Weights of a small transformer language model.
Size: 11 layers, width 640, 10 heads of 64, MLP 1728 SwiGLU, 65M parameters.
Architecture: LayerNorm before each block, rotary positions, no biases in attention or MLP, untied embeddings.
Training: 478M tokens, 3648 steps.
Each number is 128 + 24 x the weight over its row's rms, rounded and kept within 0 to 255. Layers, rows and columns count from 0. Numbers have three digits each. The size before them is the row's rms in percent of the matrix's.

# layer 3 attention query, 640x640, rms 0.113, rows 312-319, columns 256-383
099:132178110179131115122150148124141142120109115124152146146139109138126121139174127112139107133161130135158124126125117115124147121141078089111150122130162102146173108135164094114145119101108128096083107112112127129108144107122090133134127109169117143099122136143143079109085126096079154139113094155105164094157141118149138127091129126155101147139126169173125093110124141147122086148145
103:128111103100183134143130163102129124121138131126070088143156082141077102118104130092130126105115144161110133142152151120117118114091128151141120140129151154135123128128082170145114092122120137095126125169111139145117126152104114141110124095092132127139134148131078129109135131100138133131144186094112124157133093126139137133154152123140142128116120136075107131123137138098129136125129
097:063124112149115119086125124116112110166091089133094146120114152128122149134104148106112140128115151109147132109129155120108089135135130108114102110126136136108111164115168131140075178159123173127126105106134152119161133122146146101115127098136080145125103140110129128124168147144111132109144157170122131152119128106137143114122195142142138096129101126135086130099094168131113125146117
097:133122129147148122103100116137136108120143136120152125132116089115142145067161100079066121159129109111137154141148125137195103104088147145125159098108177186117118157116086114107104104125161139111146152103121138128196144122172102109131137135107172121134163103177097073146139089102135106147119141143148151135082096063119141118100197149106142129106096151093141118133099104126180106158124
096:137129126111161122075131094133124085083144103122133141147144118133127117120110175091088100090164178181136147104106090172108114165111147133124134133155081113133132159099125109148109126111118099112156150113136176150135131128121086114130173107100158131111118114122080104093113120101113102131132157131167143120125162147156128133138119097152137084138114125125140110135068131111154107108092
099:131107136130096136164150142136141138105152196163120108128114129117154128113109113082119136096178153121135176118126143118121151124115162154130117148121091149115115076139098133156115101150139135183114138125133115144079109101073146119138140133149118137088088124136101140130158152156168158127101094142119146104136117132125099100120138142117126113138115122104157124107090168135153092140138
095:122140133120095123149123132128123155083095096105142103111166077148127118121117135150120098138120137138097128122096174149108140097135152105157138160104143120139132119112105105148106140108133161106116131181143121101164149147132167145120177108171089147182082129135126138156141135125086104127152112105138142112138157132150161097094122150145144116121084140108098146129121116165095154172145
100:106131133139145109169160138086130153142156115122161119116129105138145129101089136158117152114154167123131155144100122170148118166136150118151130135123123146147128072136128103137136143112121148147092113098158108088102128108153093088141109114070108105129123105142124132148131133159153127155141154139137140138104161142113155082097129134157137114108124159133129089139095133108126134080105
# layer 3 attention key, 640x640, rms 0.113, rows 312-319, columns 256-383
098:101091111122171167174117148095134142138110126157096156115092147098144135103120129092100161169138128140102145096101128121141120119134130118115134105135172120134114168173120115139127116161141143100156146099125087115132125128074125121117130143120136121142158077149163147080108104142163130149100142111126148086127138099079136105114119107163127117135090088118163146127159096139115117099127
103:110126144155129081168098131133079089108105170154092153151121175119133146140132146119145129138093076114146132123098145121141129114122164113141112109140129084112143099134157145126114113167163117117139137120137138122111165079144143126148109148133170186148144080134120109142135087159101118137100104102175172109139131131136134110171139139072144136134130168126187096149117097093122124132124
093:184127105111105151152186062133133129098096087091139127098114154134158092155113124148112138138150136116115139104137127113170165152108144090159099134087118109140132123120142122112120120139158087136156141111066215123108113151145137111101135131157125136116110138118147140126138150142147138139112163133125120165078069123121141110129118138136154123126172068108099094133122117148131143153096
098:061121158151165121108101100148120128126149095150095116120146147143137137147137111182199123123113104094147123117131138151116103139140143119157093122092141112175149135146168126090124115104100146123118136152132159113121122161141136149133130134129151149110110107121114215168141136116108166122132135129116092155105117106139113127158179133107086135134144149117147119144086174121124133144108
096:156121104161177136143103123125139146175173126102153075108140148088133140109163107161122124129149073110151082161149122132129157095118135109136105121112128158121124146154123125104113116144120197140146119162104154103121177122103131142125100142120096171115154141128126130145114116078154092127103127120131124145121080175172093118141141146147141144127141153121098127203150096177124099109114
099:161129141163074140110154087137154118119124104100181085128124123091144074197122117103119144118141141157117123121118125171096111138087119123099154111125096122138094130136176113112118140144116082150134125111133095119137125108140078151158117135114118169153117134142106145103111134129106147123135098132183162138141140140118164146155136132169111141134100132138085124138183100132130100135130
094:126133168166121112104125111149105134108091112111151122127170154138106124127108109090128163135102110093174128154128092098107137125111111122093126143133134110109101103118161129138103099164148107110132113101130131139132133136099132130098101144160149139144120113136156111119148175115172125111158167119131092126153142146140128145127122131164078150155159122130145118138105139140119193129165
103:130109162144123128109182111178150126156097107115151129139134101099197096137138143114162168122139102102120137085121184127091145143129110142108143154125158116138151106154125149104134077118114111137110108102137143107135169137172146148112163142136166209140179162144119111139115066151131173110114103108124120148133101085123115180144121123087143102130108112136106108156108108141117160142154
# layer 3 attention value, 640x640, rms 0.141, rows 256-302, columns 256-383
108:078116115091104153098146128088129154116128127116112085126157161183164088097137118106133102150148147171115123137150115128095136091112102126117108150078158117096148131118101132082117153132139150116135164167120160120117149176117118125155140114092110119175135156156124089074139109192146102129125101116147121108159091155150147115125131159133149121119140151121161102110131158160115120119124
109:097152129171138172108127137089108138119143125146184129092120123112149165116121131168122139135142117117171076123182130107084091124142121114165117094143145107161180092161127109096133158129134112162113106131158118118146163139125163138120103126128136133144148104135150159154137137134112147135111108093118121120060141100167111151139125131098129113189116112138154146099154172119103152068131
112:150116130074184163168154165139147145141079111124091133111134124113147162119160136118144168107150150107124139145106139150133138132108105097132124107128094131127094174132145132140151114168125155140139151163132110161126171136143129070098092164145115093163104136158108127086120135147129140084134168079147102124140126154114174117121092126109141120130121088143173173137119100127169144106132
109:142118186136152137104113097101185097183108132119126129106123142092076122125101105127141149132106122135164106148135115120155109132104098160090140134133115144113165121140125156171130149106121115076154123120142123100137138090154176124113083093140129106130108150140101089079131083142131165116107094108156103131129119115145088178125086121069083115134200103133118097092126114135122113098129
115:161137159114121127102129172073158135111162108162159118179132146114094159171153137140089127172118119149103163107071158137135158121157124085091087102116125134132122102167107113170117093121148144157171139124116119143128159139100140102116113138143148104148134125093100130116142095113141102101096148125155099126154176144143144114159114139128168148143092131153175123132087145160122118123101
104:140126124168157145156149151129131158125136109138122145120080128159115134105142126153134125104135145137122149120075135125102114126132103136140100050154151122078175107141143112139109157153161110145149127129117148113168104143113097126107139131134160161120119149174149124122105127175153118144147130135132119150136153128121073101152141118142110145177071131139192125122146115131128118116119
098:125131117116191136110149092121158135140156085111136133097140112133126157181106135105187112127101132155155131152167141140113138078151161135151149167121121107103142149122138104121102158166109165090145132152117146144130123117101161131142153125112152141105139169167106145161128133120122157116157163138154105119117145127140183188137147122134134078152110105106131141103122142122138153146170
106:116116153114101090123163130120123156130116179132102157143121177078118133089149178129134141068131105138140127117103117133096117119117156133141131087130120121129119145098127165136103155118140137134156109163121164178115157114145185182114127101111115126135173133134124141109134149102151116150132102114086114176101119115107143135134115131142120120135137085132147113179116161153116171083139
101:114111078083091110114136144107145157146126122125176134138100111153121093148098112107066105143102131085148115143128120116122168122143113089138143130167151142144176132113157147134114142131106167115104149174142102145146087134119150137149149134119129130119119165150118141074152140182123116085161125121116133101125086144132105148163107171098121121102149090099104114147121183103135166108135
107:101119084145137161128112140130165107139135124112102099151109134112136065116133128142131144099115155160124144080155157187085119188155153145097153138171144129107125141139104097111134123144154152124133129170119147130141169130127118194127134102088108148131130124109100136112115160140103087084131088148104140120120143109090109101122152091144106175091103098115111115184143090101138145138112
100:148101125156105144172135118112135129125145116128123143134133121117124116130113126173119134118071166124143143151112119121144113135098104116115091144159178131135158123112106124107159135147153135136117159139129159122082104117106103109127117107117089177111157147156132139130149151131121107120129119144147135140147081117147100119089147127093134115146077134160157142114178083141148144081095
105:150136126092153141157132132160157115121128075058130123055150122197124095153150126136146130088128085140124128101119086125156145113146094115127079178079137121174168086140126120167170123112119143131089138078127140162113124147145138129090133132124124106115116139100096095114130133126101094134115137127140134134127082121140142087095175082114082115158097092118135101109112137159159115131144
101:147148148157136061150121117078151137139157137127116124125111141099204099143123120136104139138100138165100142110161138118100160113155119109196192110095172146147102126141124111149156110123148145120145146109166142142123100093146137109120141143137125144101140145144135142156103107095164115115114120126133159103066125141102096112147098156099111138165123115118108110127116124102095156104156
112:143126161112119127105129116137098149148149125153106114157089130131114153134114122152136144113160129129080136163105137175116163156135161127165097109121099128104133132125106094134135105149149137127115137150157128110091073186098116107158142123197119129131125124125090120121145106105177187174172108108131107123130107152150138161112096114092117137145126164130163146141181140148112107131146
105:091168155171131176149092087092117088102081062138097113094155154146141155107139114107122112065089097159106054104106140124117121143114173164143083116147136125138110124155082140112095148189171139146127129135116153128092116104112162095148101127143142137119132129161160144109168137132135160151119175132117148111120107164132081158116170115105142132165140137134118186121139116152126131178118
105:091153097113143138131143109149144140091102129122099112128092097130155128148126081102130144128193106143125107128147116084109155132143168171094146105135087070094099149096153141093144143135140125121111113160106104125130148180130117146131110099140121089145115119160096141145126121123201095122108131114114103115127126096108087112145151130110150123111171143093108102142150118129175141097145
107:122173126188139161102097088123108105128106149112153130102138160134136145141132134085153095161151101136147190078170065123104113112154111147181143147099142151115129133100071097184088124118130125149142127153123102084150148117139111156104136141074143163119116112121094164131180104157094118115139119143096126127104145141106095123108136106164114136127143113130122084107114098134137087124179
103:177114159144146125117149154102114167147113135182092136085094192138150134110135131135123070146159116089116138134114144150125128125141176059145144121106105129101150125141100161134084158146164152128155155114152098117095122147166104135157102139155120161119097099149097123127132125114136169069133105140150149123109165097083178126109105120087145125137149114127147131140121103150131161101140
104:148132136129143121150119127126156141151101126141169116126122152095163075146097169125170138072148113154151152117107094140124103153126151163117126119121092125120159127119122095117180102171084119128140077144126113089113149105114083157091115139142113087138127126110128123191099159085135130158147122145106139128133108109115044097144154129104132140145107118138135129131090114153153097118098
099:091114119164135125101105100148109123112114115146164130115127141164085150148112098114127141080107156136147132161120123103121083128140119167131111103181150173152109129144118136088123138118126119146096113089127143145082149078112126130114094122113139148144169123122139062074143127079085107137123153177137160118118127113111157108125136126108090125108166164132154131117137094144091078144096
101:122122069129107151140125111119106130135122113104110123142097152110139079121148127147167085108154146114132143115170177135101121119167093127076144143164156139109132116132124062146134112161151081134122077121106184112133102127109128159119132096144119077164133113155148145099122140144133094108146105109136121108122129126118137157163145114143114137124081110115127159137110120145109123150123
107:144114068142116179131088090125108121167123101120170151146119117121174094114142123116122099152096133169141128152154103101166096114141103104157112139117131124132156111133180172145162143177146100132108115150130139142164129148110125107126107161113138122104138121083136159183147106144156141111144128115155148119134096150160096181119120114091106115136121152152158122124132103181160122139090
106:126147129083125101132145145149148125113095141104150122136118149121121107111109134187109124120130072109091125089166156141109176096172123131156129082130137152145145140132149154101094086105141135124109129087154086121106125106190171112138182161142089143119144155146149131188144080095125135120098139135117178116116136158173120166100145119129143132131138115126114118112131160145114139112150
101:087132124118134105121093145123118138137074172145098111141124121115109086144112106112138129133109156155163117128149142159128123138128127148139106131118119106116109126127141152120141102160079127093121115168116092120080151108114134160115138156118125122124120139110131126127159156102181114117118115094130174140077058181137155147159091140142111136121136085148150134143116119139104114121118
103:123141138153133128163143120099135150121150132165112122137165128128143136114134109119126108120166120124063156114123074114088114143137123119120119128142144123162140143153143187084123128120181144134100142110170143137139134136103122165131119184176075156142100140124174089134093153153125163123140145136156111119118132145090129113119124107124102136133132131102104098105116167131140180112125
111:157146136175138146073098123128113093136115156117099125132125192128115143153135120124142139111107142129107123075152129142089087100127131174100126182132149101142160147116082146150158105170153089100154126175145176082123145132167152147136118137085096123077104138116135110084127129154112143118100075175143127085153145127115097128155105113119157133161147099121142123104154109093133094091163
107:092125182120134094124125119145145158118119182139146104153128119140127108157165140134086153157119109080085074093128147151142150123101088127145155174137136108102149108139119091130155124127123133163145151145102146147147145159146156109158183145109114129099131105114154138091142140124125181135124092070134112122154146142143140126148088096135141144089162093132169085165158139139108163117136
103:102071117090142105123126137195101119140118147113160090121156138129074090140139128116142153108134082108134136124109162135123128133116125118145115113130135124129147064106093114152122136160106154105124153120146149146142123107102120177144139180167155104146124154146091102162102138102106104110150096132111107154175116135143163087119109139139153134124172086120141111106152185113139124112098
105:084143116137084133114134114074109146133141150173128128105184129144128105116133122162111103132092122093121135114105153146117189130134085102161151156113129109149116126205165161110132121110150157139132134126086144083130155127132101149138121159154161114133093176107056124085129107171128134145175116088146113107133132131152121090120104147093141138130137108100116101109149183123129137125169
106:105140080078128117132103157134123126115098126099120111082152183149168104152118142159175136129112170124131160144116129084166112129141148110149116181138111144121113076098141143139164116112082116160163090164126126111110100133117117089123102139147116118127135135111127093125137124167154156126111150117156152126110107143132146112126127096132136136130096134170152092199106136173127107122093
107:121114139119099143173131141149137115122133142090118109121150149142125144172097133148123105166149128173141162138128105137111112163133106145115147132123089134089162096132127118118130133105170091138086138099127112153157138173134105095084161082117128112142075156169147136155128134168083147154112172143094130152084177107140149125103120159098144114130106099096140084147147122129082108144172
101:110129088106105114102137126123122137149124161119156135138153141099071154114165153097116136129123124127100150127140145108129142118106150121151145116081153055145110077094141112080103123154108146174130163112094129139148127149119127152116126135091134129103147134163132110124157157138081123057156136128132103120103109099133171165125130140137081154147106123118133126113135115132095089147083
104:118143134104116132140139123160121127141115128119131097134098135089142095107144097074148122097160076132140130119172162110155159107132166151181116114098098144125168166106153129154149155116114087120086121118090116124146104146082129171113130148102143107127083148155105124139092150140081117083182126124111138112112120136123105138111145130143128126093111113090161136108142187108142118113111
097:139125109105116150138075180078099097127150118117112107129150132070139094130149099169086110149111129140118116100158119094128098099140121139112121143138110073100159109126110109150127105113149119139183150103097108156133140160082138148109137139116133096108115102059151129147110121104164184103095136117147119095108119088147118095150150120137130157171144102120136124129151193137114164133155
107:127135107104154128173181142101156151118094114118170101138127118139121110105134159158154102125135115142133099098138122148175133123103119149151148112133111173147091118112140150069084145157110131125153124090157124134115114131128127110114151128161118113164144105088141124121119129126107127124150149124085123155099148173140159099110115162120126086136061090112124189127161081071131109096103
104:084091121123126129123145098137141133076136089144143176149145092096125142130125120119118150133110160115115119140129161070188123123125128132121117128146139116134122126150164132145119144098127101098102120133145157126101107118134160075123113152121089110127123113120158145144126140088140113124132137149170106121138116167179147150140095160123109137117161114112142122102131103141120154082160
104:109133140120157124141100115150117133111140118116128165117126121137111160142112121141129113136107114121132115170161146140128139144036172119129137120143172115158183128159093091134098101136093112098100091116124122103136169089123147145121087100173133114150130093185131114114080114194147174114116098168118156129127125107110127138152106139141144102155099109122149131150122155116142148165134
109:121146157095084155139112141092078147160130170154108135162137143106126153129122146096164152123130137090135116119096131154133118166118136107113122158100138134112129117112082096105126104083116151129147098129154121117117129134094134078162126160143148109163135131133134160076142118177122106147163126150124153131134142102099121084168111128130111094154100148125181126139138150134119151144101
103:164120148142095134146115117124117130124172120139129131154123137120089065113136079137162124159176070085156147135163144102114135113124114097124113153109131065143181139113067135151127134102144132108109163139118159098132136133108129166144095122138145166084161122102123114117102146136080159092134122123099151140127135153145147153161111123160167128125114132146145102133092121100124133161131
103:144083117092113153143162117149088147093108114124155116163117097118116134157162124121134114147092144125107133099118167161130095140148103193157163164106127091122156144160124133115117118126114085111142142131142171157139129153142126164084099155108129154106142117114113108145119134130098116151148133123110158117060135106135122126112125097117062110097120127105107131074134192129118096132096
107:140151133112154107116149179141154122111164104141170119117150090111137181159124175121145088146123159182123100113161117157134125123175117127121098092104096111106153115175170126161140104115136127087169155131091098132114112119142140187133153156145148113125133135109155133107099136126135136126094165147149109098130160130113139123139136140116174113133107144117110134138127149117156090131158
106:130093096143102110127135127110146120124124116127171173109108192115083105125139169115153170134133084122130135148149167150123120069152094122136117094128111097128143079141146079133149089165170176134164161123131105099156140189155114115096084126128147140112129133144159083147144143069155124169109135101162115154124099143126094102105140135108167137155123130106136123097177117137134123139121
100:164098122097144162095091112128095132152125162171158163117151134149168154139123150153155133094141100091113169165124156133140101094113148135074092171129119102099129105126088148173137117068114114103148106081098135125123139125081117128122113105161134096105138151118167096117104130145125145131104150149140140111109110155130114131148136127089173123114108150149097115165119198095125154159137
104:110128122128141151143156155103117135141143155148140116136150108114162163122144170148082117160149126135133145085142154148109144104126174120144105113124142100096146145111087118090130148129136158099117132175115113170082130132154076110093150162149121150135166078152137086123122100129083151116135129078111194127096148165133121134102115158137105105134096113120181121123090093143112101113154
107:120137091139120150150131140162122096121137132118098150102132094149118126145145122114177128130170184119100097148154117154114099126161128188152105120112100156114109137103149168118130152128087122134145166135109104139131085088124164133163132142120133103125149108111112121144115117172130156107157123195129133126142101135124143093099161149143151124121150113124111134157131118142170110099177
106:126123157112123136130132103126136117175174080122103138116113123168164114118133144105128161126122141100139119070169141105121132132132124157128082113105069143149164114125169147118068164141115121132155123099127141126128115157140162141145155090154133143135156106137119139148095111145104119124109119174154133130082157187142132165097118160164112093124124126122151119145076101142119108153095
101:123132189137126073119132106102124120141154147116130140103113101128113107142156111181126147122110132132070131089181143123102119131130161148153177126161143141133100100155113140133140106141162123125149155083161145096123152096153156153104089154168146168123141140136136119137122124115131119117127122151113156107103136136113147105077100096152136124109137148127118139133085149132088102118149
# layer 3 attention output (transposed), 640x640, rms 0.471, rows 256-301, columns 256-383
106:102143135150165099122140141181133136111139151166125124090130116100102135148124128119104122095114161117111111114087142122142094116110135134101145155117121116140111127130137153143120126138155118126160140120120107109178167142135117102131111116151113115111155137122132104149150143138132101122143126104129145160105108132109128139128110111124119113108121184112101132116108106109131124140163
109:144146107119117172142115129160141122117112147129106159094121146138121102106131156160161095105120162091109160107111071168119117088152125120135114128117134130133105157113103126149158132112130182125122128135177084120178130068155119101081147166130149081134092093140132113150129129145168108151135166125122125131097118132150139130111119146130125080098140154096165146146124145136144123150131
110:103130104132160158135106111104119157123131183171141162138153103135137132131086114099150102112066143125058149142151115133153155089104088161110112132126155142095151159140110118104112082131128129155146078134131164152159130157146128095156135158090124146128118135112152120121156123135118109117079117144168155172137142137133159140109126112130146146114156123124103168141131109110125121146099
108:145109108114133134113112146169083102073112125144113149098149124153130128094114127112107095153091119176145099109140100122156125135138127184117159136143115143092118144123151124129104090156127101090096107120063124112148135132170138128121113093127087110089125129117128139155101125143097097131112125148150102139125117088127154073127149100123122160074139154134109165093132157113140139119135
111:080106117140124128166110115148105132125139120179131118130117138119089154161106129155140095133129117134117132099076152128137114145105133116115131050083127122113110147076142158142136124125171131121161129175124146132138153119091153141127167125128092125131166138157151146155128121146122166099134110184097120129088128123134151126117131142144136097140109136137138162148095115132090111153120
104:101094163168161127142108127121121166102085143100106122152112146133112109108179122140129076158140095118141153182127151145148165144123116085130149089161180130100125102144084152130130069154129142180156129117117106134163152090122128109106152145106119125142118157115139120129098110147120144140136153103111126125099144100145124097123149148101145155115138181139180076174152108109145086164131
101:155139172130140150143136103149118195110098147112160153158180148136155130123100140110132131106114145138129129129088097143157145130096097100142142133102109110097140078170117110096127168071117106125140143095129106162160160115130154115138071154134122133080140124157093135116133118065123133181138107157148140163125106112144090122089151102106108079114136118062123129146109123085122148122148
107:158110121161094123160135164194126142102141116133143122117096108120124154156141139113163112163125140117112154126140144137125120103120119126163152139106153151090137134169139094114090078071121154142105125141136131125123142107070113146131117138118158095134113118124150125122142138166159112090107146195133140130120123158114132104109171112105121107108158143146109141136106143140139098114052
103:108154162144131115139066107131156154127108101109125117162155109143140099115095087143106109142177088093120090117143119146087163071117131152106129103106144126101166144125126096098138132126140135140111119094144123085129153134107162104151159148102164130119094128106148151139130100158128112117112166147089163182152119157127110112162130152167076105147131106143102131144079079124104110129101
106:107136128179117124172118169131137089144157090120144125113142160120074149130146097104094124112145109135137132149130119139131117069143142115126107148133149186151131097130139062139156144155126147129145169134121087178112161121160088129127108148151157122102133137160107155105102088123108140126103124143111149163145062110134152137135165144130133156133154153117122116130118113142159153125131
105:131133152139154071123133196108148105137127137062157134098155158159087091144125142173157089125121137169121113145100120103113116094113139117111117120132110140102130134137103140102119113150088157106106056125108096119143131193113057119143127099122140114142121149125163127157112190071143143120127192130113089150139158139125139131124119115186118152064118114138146126125135140143119122119086
105:154124146122100116134080135090171163163108134100145109157157140135083136102128130176141136113114154094134113105119111072125125118152115144108083118141105156140101138142122154125141130169075152081136142119129173138101151147091119098158156157090146105107157120153114128147143132089131133122151087116110102118168164153133139127108064117143154128148150125160080085127148113103146146123092
098:140114096103174114156122123120108120139132145093153139153115159099099108140152097159150087110150153154111123105122117118159115138129146162126129143127162138132122142149146114106048121088162106135103140158140116117084101130102128143143141121118143169144165137129161125097135159109175164117129105159150144119116129123102105156099092092130104183158143152129117167119104142091152167136143
109:125092121080097119143175153103124130139121147122118138141112160153141121125124130101150136112149139133158107138168119121091085122110125123139190108129127142121122125139102120117123130110104135131143152127147129135121143116132139108152141132132141117121177189126144131054072113109134107102113132109099159131093189107087143177118119089113130122126125122126125109116111147137144126134156
105:076126131117135143107108097121143093163140107134145150167139088162156132168142142145091090101163133165130117086132121132086106095131161125100127124122115146121122146164109130117110138135140138140152085130115142119117128092098134127106103164151094127120128150136150113117152077117103108132140126097143108133173100064104093076116119146095114105110102097144127124122083166100111123176180
102:130133109158136131136093138108180115133168121105121130140125131103122105106144158125128141113072148149178101144116148155155139123150119132068136112133140107124136118186147148137127124136143157139189104109109078130191100099129140120158107119101144125138112116099098130111138136164104088139132135118110113122141159129134114102131159137090165116193109113137122157105113095109120122139110
107:158131084150111085151160137149133141138115097124141153132136095119140134175069133154063108091115140140150103110146139132149137164142084123097107106114105146185146127183145081125135106163114139103110113173110123139143085140125157161145143113116151162109136080123100132136128052131114089147163127087138100147130132118162116123114078143053136124151179150134129084153149117090154123153155
102:093119124081101119144158114119151099122122152144098125172112137113183126138087098120156087085148157110094126151093185147122110168155116184158107151136099118136151180166074131102109073127131111096153067085178138148129144154099138163165138124123185100126138106123118111166168106104107104150117126142130137144107143109122158124150121123101118168151132122102138145093102091143119117139114
105:101142119160105090117167125177126164111142159135167121123135139110097168152108150091114104119106151085161147115113130153153112083154133136156140096132134111116089114098147091114126132126129144159097111134120108099140133152138152157112120167136133127165060140144099085098106162074125131162132144118112096105150144111127095138083149126091150111126171213163127136162127145129109118122110
101:152125155112118132097169111147150114158125139128083112155131129102165090116107123113147115138126112128095147144131112096098151091119127113121145143162121145164131074095111130142147143128129160141137135123112132100118102156104130095144136115156131132160128180158163147153194143158108132111142125102162154110130087141145120158173138116077112153119169146153138152138143157150127129116147
100:135116124111120125067131140117100138126129155131151107123158123119129142138117183113139141143131146109146119139144097082153122162116140145097100130126114145098154127170112133135116138122135172120154125186149111130164129129130112134092100124128159133161118131162106107117124149121117097156101167127107147170162162123131124133134106110183125145116100140153173161157079149133088128100145
107:117131144123114156133109136148149123119104166152109137124081128129158155159168158122093123137166137133155153100112142148132097120098152154158081086149139121167127151105136104166113136161107158108138128163142135100154123142157156162095107139121103151065117165125107120110131142086120126180101183144146105128168120139129145115111077121120128131134197137079131136122109137151107137137153
109:098141135075092147143115101150121130153144166147143112146134114159113139148170170171133119111141142089120091167089123106161142120122129100158100083115143133157158136161127086121104119126162144110104131137132127133149136118126147164182094164115103116151181156152139119120142125168115122169142148116123120109135132159079154127120093154100137125141128082087145152107143155168132186108135
105:149106111110133122157128137151099138146124126106133108149112123134120124139148097081121146132173155131166115144152114126172155123106124163169121129113163134137137150131118154139124173111143160101143130153110109134109136125142137137151106153121121130051162115095116110091134144109103085143078142106119132134163121113097106116120115117127100107172103107117160147121168103131119162145105
102:105131125165144115092113129108146085102103090108141116128101185106176106113131071150148131137136143106154105115096148126126129148123163132153125129148167080138111126106123112125133159130131177136125127111102125083102141092139125082144135131088120095112141133084128151116117137116102139143112137142124143094157112094132123079109114177156104131113116160090090124128152129088155121157142
108:126120159144103115093078173134192105124113135106135109120144104093149099129114135099178118108114111122129114124141125151140156161172145160143147148118106108153159165166114112095149148107119121135131121145098145136119100116133118116149109125155123115152117149140189149091140096137162108152119077148130066146143131134097134113101132095172123139131136134115120136141191129134137131140144
108:170133095116116149069169105120119119130093131100164172092134101164126123174144136152139120138110113174118131144115122112092148100112154134149097129085105154135158148105115081078134127110101133104121140074124123111132176134126154106140118108131136122144117122150141137084154126162089109118119125119120177143177114104109088175114093115080148117128124112195102133087151110113131122148159
104:120109143129165108107136120112134145132098145155106160141156141111102146139113113107117114133131112164170131194132125104060151134141191091152139120127119122107136183102127132072096115114113142120123099141090127177111146148144135109146113134146122147134114152130075080115108124148137120202096124098108161166170140148143177155097135131092138076129085121107134146129149121151143152127138
106:169134132140160110149105125133101135120124081130155159138116127106136132117115123151144091136108153090154097153140143196121151131156154135139139091132159101141101084138124139153082133151146096148119124137134099128169140085113086098147124116136118127167143120160120143145132098132120121112156167116139149146120110104110156161116116130099139142111071113139103142131130152203110124128134
105:148150066125103122129123131151125157133111143112143159163140115158153185143132100121132140112141168073111145150158111123133109130112116125120121133177147139150132073105135145146114129137098101129124089091119121139129132143078100113141103138099139128130155114134149140073154191126137120113085136107151164091126132145140140156105115097104145113127138143123143149107124166140136109105115
106:124171108149131124138119142149148145137157154118157133087109172144142129134130109170136121114153130122132147136160113089101112120116114148149170099132110162120131111168132105128125089117143092150124181108155118119074133106092106110141112098137097128098142094152119130172120128130115120120135115163123104123147133097100144069080094125153137096154166148134096134159117138133081108142116
105:166117081107131124081141135120110143131130142091122181123139138070140105113182122122096116118150117085125126126119132118179168133094175170122109117116114139162120124147145101108134135098102121143120124116131122111148125126123086126154119118153096135125118109141110148142143141111101131119153116120097143134147107156102167140158123109084093132135151141102107145172118158142107137148101
105:104190143137188090115146092099133085142160146104157125130123080126113150107133145109125123112088131160123141121139164157148100063116120115161120129144175109133098125114168099140105116161135120092110127142122138149131132103127132114093122149125145125096127122135109085130082106111126132127115126091143120133132177104133125143149142068107133146126142157132140140081150094116132131122115
102:140128137115147167098142150163156114142126122091143121113094140135106084124119113129098108121121106121125089163130145141149139144116165119139071139170157137141127127094114110122143130104118107152115129145096108149095150148103079117107093159118133150160169103123148168130129131133160166100177130163119186122105071115132150165148089121145115154141167187142119147099120116120108117082129
110:120146092110130111126148113129160137149135125091124144130120149164142123140138152135152134156168107191148113121115093142114116134120123096105125119125111147089126113135143160120091125103122137121108142110154129190110116120154122136175074102122094133133103143182184127121170122092147135141144068126112102143135110129150167101121164139160118124093119106115099127098107087126140097112139
103:118083138103132130131128161130150121140114123121139049099126131117094110107171128121126127109156122159113140151098133154128105131125121114138151165122137144127127146111108174150132103105131102132126106119171153144101109118154145101135132173132088102103079135133140143123092132112139132146137120126134143152112146194156126160066119098134158199142118073123150155127112125130082122128118
105:121132107158108159145121153171120121095190146106106152162133120168106091135147122118144082139142111088125114143130110165157132112145130104110112136131122097119102135161142145134164148132148132158189117148142138110122108081198126134097123117152157105136120134158134139075183109139135206139114053125174119121146143128092104119085148110126160109140076122141136099154129136160079130110107
110:149096137102104156172118144154104124151141159091125120159117149144131137112127130107179137126092113088129120125134121095137143156147136176108146099111122139092133135173123109095107134113123107135120166118113137127139096111090126083177121085166093115137096124144139103159118095152163119139165121133136162115092067131110132110156102101154094166117117132111192125140067119154102163114077
104:156107149153131155137108157093141103143136139149117107138114088138106171139132145183140101120162149094155134109098125138127175097137130113085138140096136090144095093114146118069103163104090111104064134084123131110133113118083084128133126107118170124104155111140080108112104119121137154168152125193160117107143113123147136109107118139096108110170142141103117123196157121138117158126129
106:144137135141147140163140124143152122136092127165132120126157147165137125141127111097150116093147151144122107142118095137145127098115117133171135120108130119182089142142105148172145084121167159140108135103105083133114128143145092145150103147106122152150103132151100162132143132119122111136107090131100114146107184126141163133137187129118163131069110115121118123153117115097147173091126
106:082127100145137109113136155146128135152104121125135119134174160105061140158155135093095152091114091167128116155127193140143123134087127172122158125132133094125118110119139143118135117146096137152165112166144140135148106073132136166105141116136130131145153116147131137143155123118134164060143123170132107108105151112163122152105139145160127138082133158136110107089145109143130144090096
107:158095063121138134112130147134153164159136083115149152138134157166111155148114120116124088161101123160134127126134130113108106122134127152129125145104128109152184105143133147132133104110053092151118144091099130120126176160164153071125103135135154108150118113128133112123165135097133137131127099147125126123116117131128138116096149085129146145137123122087172150110115091161145100106145
102:173101140145082120113103200121147115126122120123113099104143107103151103116133176099111134114188158088115146110140133154113129099123175113121146208111087118110128098157138142182122142141123132160121104124178131122106106095122096131123050180102132134133146098144160152151120110127137159129097121150120124137091124116178129113108100118122184123128118112150112114144138158132140138100093
104:150125095146108135165133148146136092127111165130150147133094137085140107132088126145086073096152108095137124143131109074100120135109066092184095147148160174146108169187118129125142142169158133126101110081153109165143148153141126112120109125152134143122153133100155150132157143154128120126121145139137105109109144101102132180150137123109125127082141099117127137152145110107142115142116
109:135129115156153105145139157136149097131123106133159101145163102118136119151132161116083156086175166108099129124107146070181131129163114150146140112155141127148090145161085150165147101115118121153106126104136111134138098137096126170122101129133118106108087182126165130093168132139162100146126130111137132098144147158141117142192138136129171152117130131130112177138129122113143105139122
105:108069135124111141118145184138109092187170119088168119110140114136155139122153116123126155128179103118178081129128140102154160181151118170102129161161125136123097154134151112142156138094137110118138155101147129117167116134136129149152137116159207135121099152137101149178127084116088129088117085141147131145120090123126130116150115148153102129144093135135126157139112124145169095116161